config.yaml
num_hidden_layers: 14
num_key_value_heads: 3
norm_place: "pre"
parallel_block: false
schedule: "wsd"
doc_mask: false
Each number is 128 + 32 x the weight over its row's rms, rounded and kept within 0 to 255. Layers, rows and columns count from 0. Numbers have three digits each. The size before them is the row's rms in percent of the matrix's.

# layer 5 MLP down, 96x384, rms 0.147, rows 37-95, columns 256-383
088:101150093101143102147157108153155199106110109091122098139118159117033124139096151121133198161059113133103182130110114088125114133107085162142090127111112119104104152127121144115170160102136129097194136139117154105073139100103131097180120116160172113118116130117178140150133177193102107119103107093058135205089111101163254189073113085165140177166140143123172094154071196131154174138103
101:133120156058144073180136147135115134139151099113163133183141103146140127161109099171114146138123164148137088135148081110146123148140164157129190109137126139155042131126158117088119150072103106157188185097157122105109087141139138108135122075101095153163108092178162142201124093144091114102117109162122099121157118123131000164136098204138103137147133084159053148160064174123179094077152
103:223143076180147140110039144141159095124119164183124073079131158123102126122125155141105137089123121109149145068153147131179161133106115146114118098115096143127184137121134149100118139083147172066146095078093142132121104108110177125106089110144122105114124182112074093148162102173096099120149125077148107072170111127154123157156141089255164135082138116138176070111101170093142146162150
101:097098172144070147160138126120093110126143143117143171131134064163213135101148112114144067152159101129106133111057146057184167105119148093099136153134131095130113149152137062152195150071142138094113098123140099124215178128153096113208080088097125090094157148187102167050148125130121149147143152128116148118146094108126169161129110165218160145164110111091119159133117129083023112133114
093:133161129119115127101083168122230123131154185090174098156151076128071104091131072165100146153137131144114089140168163100158132135131111107129129156148230122116122092173130110112150102174127147165188160122141132136116162103131118182146125157090153111130159102132102107125135095107144164132144090139110083089107084129113076089145167116169211113134117135162093123197144126117131124148120
092:111142122132110125092108120096033185161117107146168123130116132141146151111163096171157202107157113128141152082086103164140166154159074118151105111136145065161126143142091133098075111116135137132154152153140105143145155116111129170143116112106129081128150107132118084127183148188131125162151115111078129104075101117081041105113198049132203093126147125134154111089100119099112084089103
088:157129123131129182150121182105177142138135168102162109109173125135100120125097127151158115159127205096070106115164094158126117122128126076099182095082179147138151172177056101140131126177119112109181183106174141150160120112116129093180162124099109143112084136095110122158135176077089175156156152094066149150132070075119058105178209152135112121142124132176092164105106121159143133081102
100:137178140123134162158104112158048195117145105133121069125173160115143122106160109101171117121138146110114155089120126128084111102141098131182100119218096142130106118120100057166099164173161134149145226147112143124104128101115167092183170134174119150180157109106121168193135144123099080119065159131056123137123155145105125136119161120000153131172143134091108135115153123081088115133117
098:102094121039123130181066102127133200123121120092111066184188105145205112146130077101110105071141140119123100122136156101145139129136127143058151081147074074070080072173198090152059137079115099131165142144095126134142104061162117129091131108141175148164073132123122117093160100151156153155192148124064097129158130185141203108102087166154107142168141055121147155119153111133105163115120
093:167133104119130157108093124104118052135146133137030183114079163128138114159161137144168186110108136063144095143120134146144129142135145110103109119120146141081211079106079149122125157099130158105145111115084173169166168089079092146138085154072051066135130107068095119134170117117137083160072105154036157137137138159158187136111160107188112145078153133135136156026148103165146166166116
101:148114168108134118123152121096087151123117148142070088117090143109132071103075131148113074123149177089123142130095158106166163129137146156141117103153147124054194142093103118125151138125128102158148061156066101118083150132156176172099155108156127139179105171106044147083165141068142120123240127197172177097106181151169107139162147131036127119116131149149091124078154137160155101169108
097:108122125181141182097096135121096097114138124190189038127123141109080102123126167122066153105133166199113120102113073121126059148116097088148191189201133120150128039108196121108155115118102120164168066166075085138110032161096129128148133111160171137087148123136125126098127109151111146097107116139153168118188173123137123097078131116092191072082115035105161145128107150171067090151119
102:127140136133113082132147099202129155169110125118135173172137115113087102153158085112160149092106169089169076122158090144133176121119083131178138115161077096159042131103140086048103137070134108150168116103124095111125123119095181111067142143122117122150089123131173120158180103148167099146171140147134176138172185100088202133085098102255114142103159120089147157136165117170178146091057
099:176130115184106154152176110132145077110104155134108132107162131150158149141078131123110139180142072152141109166153204177115089097130126166166087148120153107158154149096101113113097123097086160128164128135110110153088195133125173113168105139092140126121149136047180135126096118154126083085167114136131058093190067138150201156113214124146175107049130119083150111068142153132137088152134
098:101125091111094137104089151142081134111164142089188147116103147067148130121117151106138087252151161079085146115131108132120156106075099146110098158162175109144104119170127142127163158160154117066173100090073132092159073054220097107086150135138168175110140110181122117074055147156124143097099109159081095161095191099147213125035119152175127196134122065118084135131059100141121156135156
098:140117173153099088079128067150174099099105114097168130169094084118128124155119113149115115112167117119102118135110089142144106107131145133107096149119184125171119149149173135131090106182101115146161070166112139111135147165182137128168156149110142121159134113111119166113150126156116162191026240158111175195094115159147177104131134111089127169191119129140084158108035145107126145145172
107:138115158152118145146159150188044120139116101103094114081108118123168112101061160120098097167115119184126110146121145135145032110106144125063133179123145130129143204124128121155120110060116109086117113149113151105167141160116197150162169125100131143079108180130136174090101131161132115135147109150077183134130106129174092097140095093081054134184145174097193147125084136066118140109163
103:139100125111116121183146098165189124154152143079078161143191112176159190145132110124053068150140148102127146157133027151167122121132169125163172159169090164166107186145178176150184150140104164150117156139098107134178090191121150145104106132128135109129119117115167153162069141065114149099123169140153147131049110144107018108081120181080112109128124129133182169110114140153065109148106
096:116119117116128165133135148136168096166114152122149123105197094123095125118101146112089114118104128184137075078108101157110202114096140118132150139084124148157132176071128118114146092133149111169109189162220143144077111108175078087174167162095076096108086176124130162114139104202101147148125115092169171147000167116129048117106059138169117110149105168182147144136101124148072106122141
107:139125133107116168150104110176199178138152132141193123128154164123129083114158134153118154110120145195095120122126104145088181124081125115090151136165152162190084105059106154087123138208149120108146098153147076145085127160125141117156116091137120121087152118147139129144118111182106139141144127118182126139111077154136152072159191123069122115118125094132087110138154112111051107142107
110:100132095163156192130159088092152125120134137183075104156090130143080165114137093119175173114106095093136118141067105164119115136119097176136161066111112126159188066131168036099137131117106155125141102098119154136079099133132143176160095198164150126134122132102115118104161144160082078154139145076160058127128143162088176098057092103082163152087089114128154115117172160130197177144148
098:095146147159155071119109156085124108139135136108118092122166161153102128147137111157169134150096097054130127091126136161102063129169122125085108108130118171095068146128139095094104110106158170134083114109086105142168102141191152103083070136150065118167126101128168070199146175162112131160139094165143148141021170114082065149162072121133164166145137082142135081133170161110185084103135
093:096158183120158149094147097150104095096140114128134052188128145131141095163147153142092114181133095148133125171135118179109098121085136121141101150106150103126105134117122162092084086163106095153128147074221099133159087139137133131142046140136116123112125111125167177098141096143165093138143129134104113147148154096112202141141194146134175131085135112098114102191200118141097120182110
101:128089150123129178095158152165107107156094161111102110170169102130160151140127107132150130150098113139103113117173121112117153110137125133111023156126119108178069098171066123162093125107140107131121158126134123138144182115145146104108155161103137133142144161103106104052157097192120101166097164111083089153158100102113210093084171119153121142154155134120080162125179102107146108072138
098:123078118131153087127112146121093092143092093125088140144097126138168133133152117133163162109160101087122111137092146092100048115139106125127106129164135076105158075157128098159141126201159084101135106075142128133165109061116111064166101069146175155096151159129124112079139115185111101155110093099147105136067162169132156144116154148081160097125135089129071153149100139092101084140053
098:087149149176124063163120125185087182112155101085126146139203134106115107078141127068151120069100125120120093128163178099120024154111158151167048118122147107090133130149139076148100103138147118139091230174140159119165181130149069097084116089127134175165145108179155121108149108109108174109102108132042133125141161121070145128109095105048007131153081126178126160120154120144136134104167
105:106098174104127109144085150122074093138123107168149145173108134175152089136093132112099051147112138183123105149128142161122096154162142140139159113097071130179125180113107154109131161094126137108119171182160125136106100135079094169157167144123110103106129122109208142180132090149170147102090092175112144120135069149162181112078172104056127081108100161097113109152076131148164105141124
092:114141138132155146166170111152123087183139164123126168091105102105133149115160122143136145100087136157158113182227187180157080137129125117155117101125087137126095121087068134148149127051150150144114086118173179115158164173108138095139099119100114035107133147117117136186119172116143166116163165091020069156145153164114067099129099136117130089142158131116128134179155140122162181169155
098:172139095105121110094137066027116116113141095139105156154040129128157145126147129113091108143159128149111077067103154140115132129119112088107114100084174128180130166143149094099094130132148074098137131197099087144105166170124148135130214061086191156097088148132094137194149149082104108120146173051159150142137084134120175156219140105167125087138122109088079141107110085176108116108164
089:176124132119137147115110112145153182141130115129124160086097167111151110107120119093124189103126130133096146119142171105072128115154086104150157136105120078166085110134116158173095143114185165121146145115130158126103078132117133117133076149135129059086073122154140082081141094204142150163115083136136131087137108157146214107121164163156146166200143104088150115129173120144103126080166
100:140101185107158168088173192127026158126097108159160191085140186162179171116151127125100114117143143214151097177116139108141195131112133101140194143140136112148235147112115112136182155110177096164121105115117114148118126111183110123125129032116078152091142118095072114140100162135094143091154125173138081105101078095083127147197158140232121110085127104137117127123086093094131071103119
107:086159153130121171091091075151180196112101116092112060104117122142069132140127151113104102104099127150101159112143090162120154135155111109082137048203113126136115122137200126177134169156103153094114135101094168131102091164058140119111127061131195144126121088119114157084108157106172115137078165050165122118175168181138194147117116099133099142201126141133169154114110173098092098139149
102:157132136158171091142121108085046112113092148104196090101037167146182184142117141142101148096135148117125137117114163084105147147156106112110143111139063108121131156143145126143130127146178126122116091166088155151160131128127134154066155185170144152119162145106097187153043105160125167146136141110175082106120165113114189158188085131112137068095155168102118090081165136136103072165092
096:089147140110158134157049137025114160095156153122128149121101075091144151203148106131151121164139083192142123139108107141157152149148156147062135140117151153114130116160157116132158090111110180123133046099184129155159108124113112092101146163139145117196134113152128114095143127128104165080167129128154123145140126200130116092109118131156117118118169114134122141116100133132094093152111
097:135075119103111117163192134102168155112119129120115130125152138166116166075150105151141175139105128150128129104123110107119142139126119147071135141169110150158102060149121158072126142131147094164187043115023106102146123145162118110138162111179134106176115121136096123115123158167124160151111133130129129078138097079132197115133164114111099096104186134077088084170155119153117152137082
102:191158132127150112066113146118127084113159106076100145141122147130070083159156183139139169107095176133160109100132102125145065137150082145101191094144152107179137204153126152138160093102139097127113132131105147137115147135167111107067150128116099166100156116121210127118103136103104108168195115149128092129069089060123078085151167155052130111039143144139146118112126149116134148065131
094:167129099121155116110026124101115132150129121132162056148128190131142074147109139108179151099171107153072111138136101118127149122139117151186173023143110087161132137191173098150159116145182156099144182162108198114075116114112078110098094104119190085128125170136147160153166102169107119094116118126160113145136081080111085090091063102123122159244155077165161157118128132126119127131139
091:180032125166150143131154188134138175189089118191114144144125100138100127098117075155214121156139139133125102122146167089137114118173088159136132142081163137098086159116083125130133098190128109149138141122128146130091187077138123138140146125134135083123136033179177166131140160136105089164200158136086147150100109116162093125127132142088167157132085074147136157167155067154141032122138
102:115144110147115118115092121107151119122129103131090040172073165101163118138126111167156106098208114123151102135148116140127105142117115108098137088180130114076234183137120104177042116148105148116107186074075131156151065139103124108147101121127099125120179149106121122070131105129098105172073096141166115108087051145078146115209092092044181132054101157129097114096101143127163147082126
105:149124102149112130125176109138101142119161154105171124106118093150144136151103126088121175137120082119131107165156093123139110131151092098185157103169088110078110118110113065116060126099109142125143143165095111143132088115097126123088176084171158143154081149150161121118140083171143127044074154150125139192047107094133223133062062162100141169146116111146186081147106152125167153058129
113:132194129157115134156117151163107121151134126115135132133103043125133105154155159160078165162173166166143117142208161151138157142126131109080104119124098156152117164072142104137125161146143185089055195150148151142123087099096129130119112091104125134150137141117149156056103126063109169113105124096116153126180129160086055165186167129184088110106089185144088075137116116121130105168111
098:122096098095138192092124133119188086094130177130169077178173150100113123112142170101136170102141115112103186118173093110155162157094127127129138153138090112086174083137093152133182138158206121148119172063115139131124137131158116106143053113097132075157100141115133093198138136102109126069113088136067102086126166100101090110111161140160149120132113147135092077160145123180152193163157
117:142086141108143162144121089056167143136125063114195101127149083089133137129171081145185158147122176100155156119140084040102191125102161153163125164190153094124158034144219132128106133126116110144102083058137114111149001133165120136135164125146120093172128124130143102131129168132158124144119128185153141100138134156112082081068096163220141160174122076118083165136122133129131160069105
101:124110139122131046125164138134157121113135214120136108132103074113142165147115135124146173100096138125154055128163160134180129121119089083121130170098094158103109178149054138190166121058143133146077213154225085112162222086114140138110169108129079136176118172191049094120119067109077098135054127128092095131155136173153121139093168125114114202135137146160152085122092124145136122108177
106:128169099120076115156174138132140154116137144147117065129082136146120108123134146145139106153113089100142116148134138175183120132185116145143113083166104122119146088174071029093161104116135141154163176180137105158173185102117171100118153081187187163108115092101100111071139187043128087116138147055101131111061126127096143160158128129151082138162132174088127113111095151115128122175088
101:149156142085128115095082151136041088129150089172101162120095143158170176122133104132187118150173121112115084123159100105110117118118125105150110150112116181192141131155127132160184129066105137131119152134116122116075142120101127112079121048164098139174165088140149035111104121147148125133162125115148147102124069049151070058139140097075051088070113205120151123180069116120105120069073
097:191118135121153171092168105131177113109099131117068108127106140114124152106135171160136075142090162139142163138197131104066103148110155128099089136107132138122118169092076199147156109170169135114107131094131175115098121127135140118126116096131100095116143209129090093091098122117082112137104102096156179184156087167099162092168140138161128094131160175143130096146159125115153130135117
093:131128142100112133112186099169126113162131102101127136104049129109111112121140118141135123114124134179139169128116129102169143136150120140170091168113078152064100146126081103145136093129138170156059249134115132140130147131067141091127096132153128092159124084167139159163114092076135126101075120086099149112105118132117120162184092108131131180110086166190098173197125112070164137123172
100:147160160135133093182056148105199082127100194147200166094081106145092098117102164133081115074113155081177077149101173152108133129135137180122164095097139214165140180094134158111145136135147094136082182108072110144148172142157115143159157224104092108099128123103114125125126121144146135160128141161104188148038180209117157162078157143103105107108124119119164156127206134139090069167120
106:084132100079166112132146109171114176112114140149153065180132130131133073137158104117147039082116068130110128175150099153066131132120130113082128140080133116104197009203073135146086113118140135158108146151162128131139134115159136152095106175163163171122166078184129090067121122113082106120129130070061078122099116035104157110081134087061160134092157151060171135063154146063098121074123
094:112150079092131114129103127085103127136107142157110179114181107093107094126167081134139185182098090134163213125083151115142179153145165167115094141163166160132171090126099161109100132089155121094129158142182159134154135155158114140133151073123098123121158093129087041167143109205153109153139114138070077170194132115136131090201201169091092089084078123161042106089168138188097124089100
104:158158161131119110047155162079120124069102142170092131123187117158082128145119139104142251137115123085118138172154158112171177103145141132175153111078108144123144117113134160111186105171074111148196074145125078130165099178129160094172111140139126148119126100090149160137118124084161170159101118090123154133109117195113227111091110189125144122081136136160130077178161121136180148185038
094:126153106080122093165080150165097138135132129142115151120102069094131116123150142094110150049154105123153125175118118129165122111116156105101134124093092157147071041140185097113128124152132107157141141131190210116128137087116132118162124102128136176167105138123110152102136112178134128135152102064152108100109158078099082133220100163099093118155105168149173132132158160097107102126171
102:125086167133121094164118131126098150120134147122143154075115067143132127120100142133100098100122105158147119136101155115137071130159119155130134194104179149114113132086157150118097124173099146136118051117197095119134152114113128171142184176080088054172179139169073110117147200114151181143118120160082118134196118175137070135118139083164085115107115127153119139122128161148119115140122
100:147136151112109180142140126218098125112147149116100216122118156115117132148105120116113033099129178093119084115132095168128134134118160116168116064056113092156125178072097120157090144145089163107085100175137145113098163141139093105073175160114123151103139103130149185128115178094187125170162099162177132072148189187116111160105157102165136126110104149112105133161124163107092086145198
105:159093146134133168164187061084110103171114132082145156088143132090151151118123152134095055134122130136118165126164074111115137129154153091125053135057088129151070173120158107169221122118141119140096177125144152128119255136103130152124129093142169125101105160187184129153087121107133125098099117119162171125096081089186037107135150165053124108124128164137159127100141093098073103109169
102:112127151110140127141137102118107178116130087135150125127138109141100199110189085117189119193115116103131071102109135102052111130135157143146057156156167128153135095185106145120092115142125135113140112091165126109125086144140173145085079199151152179170150134122130141104111108153127117103137186090138152147189144160113124135077095114080182119170128108099117139145112129127137139069136
093:169084120149115146128076092167163128129177155137138146126069111143151156102064128089121171158163114129076133132107069136181183135088112124107144117121100189146180094157215157086122108067126124104130076162125073148107136115098082107150132153107128159098158147134143095106129135102124135160158127101210103087114106076116255168093177152121068079052137093123178146152147127165162112089056
094:115140130149079132084145097091166192069175127135168129129095179126164141121113106112113031102123141086109101171072184179130199107127188133069118125097144147114149061180129071148154134148111129163127067092140102092229144144175115123090107193132127130116141140163131098189128182094139138137093100162180170135157172188107126140122102157157089106176144162086098097155138119147106111219111